From a checkpoint of a small transformer trained on Wikipedia: RMSNorm before each block.
Each number is 500 + 25 x the weight over its row's rms, rounded and kept within 0 to 999. Layers, rows and columns count from 0. Numbers have three digits each. The size before them is the row's rms in percent of the matrix's.

# layer 10 attention output, 160x160, rms 0.0871, rows 116-159, columns 80-159
121:566505505499477531514479431526543502475512510513455468455491479525532527456496492466493528481483527488488498480491529503501497537490474503516511529514516520472465512503507500503495513492506505477508514483493514511529526519492538497512472501
103:487531522460537456529518451454509488555512535530494500507475505565498527482533489525517499483471532517499513467477513469529524494505508502565526516487496484529485526511474515521509479526497485492502485519504454504490505516486486494500493505
076:516489492487471465477482512530471523516513510504491522532538518530517498555525479528497487466485493522536551490449537488440490511493511479520533480484482474506553491528495503512560439485511515491518465542467507467445454475502466464517514462
116:499507469594516486491518444505461489531500483491528489505467480490479451477480494528502508513511486471511479520502487490477493488543523483492514516501519512520523519512506481475528471507501515521512460504497480483458461516492478490500515519
105:533508483507506523500449503511519505449521486470488502493491505517547517493515528483520512497515460493548512521478494540519495506500484506515507469513495466549441515515539479489506541484496493527487523536535474508488486500526490533464533496
093:472491528483503486481501515481508492530496482519524517533533536477483484534482517512493504465483483523512491528497499472452469490532522478490501458465482488469565446488498511494487495461530511494532503479511537458499497470511489502503509475
106:433515509517528502496541476470498513521457518457498469489508511496495504493464497535502510487456534484461506501529497508516496502492507512481524510526514445439499520522517506502528531521484475518476478517502450493542460494489467514510495511
090:534479478512522525518509530539494490474532492502493526499536470484502480482459522492458503467525461544544492516513480472443460502529526504506528520489507497469498485473484499486518467485513497501497548473517512488513492515526472475447549537
079:477531529510563458561520529542467499515465495551497500480472464529505502467492508515511498492498510471513505476490497506521511511497506514532514545487541484491510485488505472481552507510474497528476479495466465490529445518509526505544542489
080:521525483467535481498486502469496496503489473522508524482485492508495536505509502481504510490485535486477471431485519479531535512470504501535496501455505486510496475545464477513533458479484521508508511561500531507514498516485474510506509472
117:509454532548490489524514492535458515493448468535463481491480497519515523494492467504513512506467538505472532477479535479504520508484513485511503516502487527473489497542491540518458527489486486472528538482503521540520535498502540475501469477
089:539522462521484503524504454539512471496543498520496474471531468500512501483469487499495518483477500514475537502486503493490468529484472494498525511474519492456568459528498482529513482458510535507544505509495505462535480476519485485519519457
099:493503512483489448495546485485482493567486462528480498517490508527476514485542490520500464498473533517515551478467524474487527478487512504499496520515495497480526508535498538486500475512517483487515498503529550477495505477528535451523478505
129:531542468440524501535430488563520518481524510502451476517474516516533550476501517492511497506483532527476550515504486538519548499468473532506507489478468464516467493514470480493505492449538486509485514525521503482510502471526480511491534509
112:492477508518452530476470498518484509470522468464491486494482493496488473474504523503458482493525486484476457525521462513530511481521483516490508465464503480524522469472541479492540486447495580513507507494519510468485478499495482505451531532
100:504544503450494501464515494468505552516485475504499494518457484478476501494505539443480461498515489463483486551533472491510486469494463539469492500491534503458509515522480494502505464521496475522471496462481491530507481529452476516521461493
076:466513526436533471501517487477500530546480482533560508552491519526471509555506490491507498541497518490486526483501501456538491501457491494509446492503501458490502508483466480527505482528489487512462501532499510526524498497511501537540499497
083:481461536491439513503511515519525508477551526524482502513519525476469478510519473457467487539535474523461496530504478486491511489501501475472467444484525533499513494472499524525457514490476501486471511464488571571534539522460518522506442454
109:511502492548501536489495538470492513487532468475485502493484513485505524471490513508474502511502486463510494511519477515535509492485466516470495502521504481498465542525506523539525519521492536518421547467517502516573543500526534499505454567
089:545546490492518510510495509510492525494519484489487476460513462472495489455492518471488499507535474479504461507524471521495472497515479513460509541532447454480480478522499522488485538440537516454569504500495469456512524439524544524499534524
096:487504468444530498504491565468491545528502458506535504539494500509474481548509501475537500538512510510503501520511489490527510494494522506531487499491488544526442469484497507463478492495453498514488488546481483525510520522470517525456473469
119:484515466513485555490497525555449523478496471479516537507502530497505501522515516502474494527526482496505507501495506524524522509468480507502470499474538483518465469548514513466507481464480517493454505464499512501543488543457537449487472512
090:495544510494526429506513542480456518537478480500457516503463509488489525435534508527491476515476531505501499505507480495501533460507487516457492478474492454473535453498469503516517502501486540521499534473504468476529496438523459531508542525
098:528484504519465482489489496493479497499514453508513544518469467509465522506534483517517504523492515536536505471494496471521538495476530509513474514457499529523542481492451520557525524511442484516496529544532470520468504542514485481478513507
093:455524545504529480534515513483500460509456542525507489524502460501509491490467524517517492517503488515544519506501506497465470475520531514522510522521549523502513543492527487482501481537508501519478500398506503480533475502511491522521510510
093:534440504494473518513437507543546539471489507502499520495521563496532519556481512527477518464494500497481500511496524533523528513493499486512486492497471499529502537514510502534466502492511456463511525506523489507464514510486493507507475465
105:475512494531442534516516471481462520521470492497488524505501497482483507508522486527456481464456525515500497504494499485470501498519511493471503494461519518511511519500479491499492494550469475511484501511493490539489503529491490474526465479
103:514533494482519465522482502515493475484461502499530546522508507497482504531550501496533482544491485510542513511497487492479488480468505505485461497499481447478512499527462505561473549468491468495511546533524481538505513484516465558491531479
104:562510484563494521526462445542536484446547533466499494485490481515529513469500496491520540528517495514513510485487511550521518522488481491520485496534488491474486483498515531523503557463491494496515524489484490510494516506497513504481502544
089:541478504519451533496477457526545501506520481520502498500521493476500502513461466560498509516473520521494515487484503487498510509511531478490506483439504515499479435481466458494522523473475504503483546533502499503515501510531461478469535501
094:433512527513533514568515545510478496503507495531515515509527504480469483518497482482498495534520477526497511499505493470483483508465491484475460498497532480472498487512517503496515486464488522505471506504503564510573507512500517485510477498
117:487518519534491479532555429502508485529501532529521487493517482509467462501510460519529509521505515502479484462472531473506500508528552460518506538505524506461520469513443516504463524468485439496492491485494502529525474546482498472532466491
113:471466523468494531526490544515495546508516477521467479479494542544532515494494499481487508498502531505460516495492529540525541524489476496536507497484481463491495478492504505504495503473503486475517537506499499498509497476525532506491510467
104:411535527460472500503538508516485509546492501522490504480481511490505508495509523461471487479500517490464467505529495521521522505490471524490491504421544508516503477459477501482523458575478528500477502456465497503501502499483541484563484483
090:527494518492492500515488489537485466452427503497508538472510463522494517495517505502459535471490494488540491470481510464518477509469482515504484526502525493465443492583478540487478527435510454513465555480517479471541486546469497451485486521
097:445523528522509473511510537476430490508524466522489511500503495506493474483503496524472490462492497482522473474493504478514503493536526500524536559498550519492463500473511449457543458502508520518459461497454514497526472565454539482549465536
109:527543459487483519488474469463562537496457511473522538543464534482492501534541532488528487548528496514536498518510484514492523476491518507486447444481492518504525502530466537511447512519469431503473535510538495532458522524490468466455482479
072:519466483467519546456487540550505520485478464470509521495522538497481499494493503486506506525502517533483525511521506505505518512523529506505489536498512560542468550507539520513542522542478434465492522530480484501463510565487558443493486498
114:502516504486461483475520477471461526546497458517536550527520502494480492554524508531463487429484509497516498501505492469491491485500505509495500532495479487500480519549490563497449488520507475443527506509521508499473536488457539474541476497
122:531479502509507526464515454447532479491495559471535484498502479470482473504478499481525506510507466483514460506526497485485460483534531482501492487491524517490547486475514521507517525545436489508509489510473488537473458544474476500516506461
146:493493475446449539446482492534532519480447514456553531518528533482491476541516517477508506525545460514507490523522481520480493512479471491484459456488535501497497504522500511521477484496476507509467515485504517533488510522458469495487481487
116:519498518504516462516536487511522461505513533531496486485507484510491531492485487482512517501497511497482507488508488481520482508458451512480492496569487551478513534481532538472472473529531536501523450457488535492473523487488519493476475553
132:463500475512554519507503570507481525501529457483519499509493502497527468514499518512506482483524447453539467506503478508533464486535509510530528469504467491502531474529483502517455563491474508537492539509547513524514503460560501507463528465
120:508523474522520469536511523513491522523546458522486490488490488513489501468489463508487515511489524487495533492466520493512519517487494480493514528550495484487518519496534488523522508482510516459523489530476487491486501510516520506505502521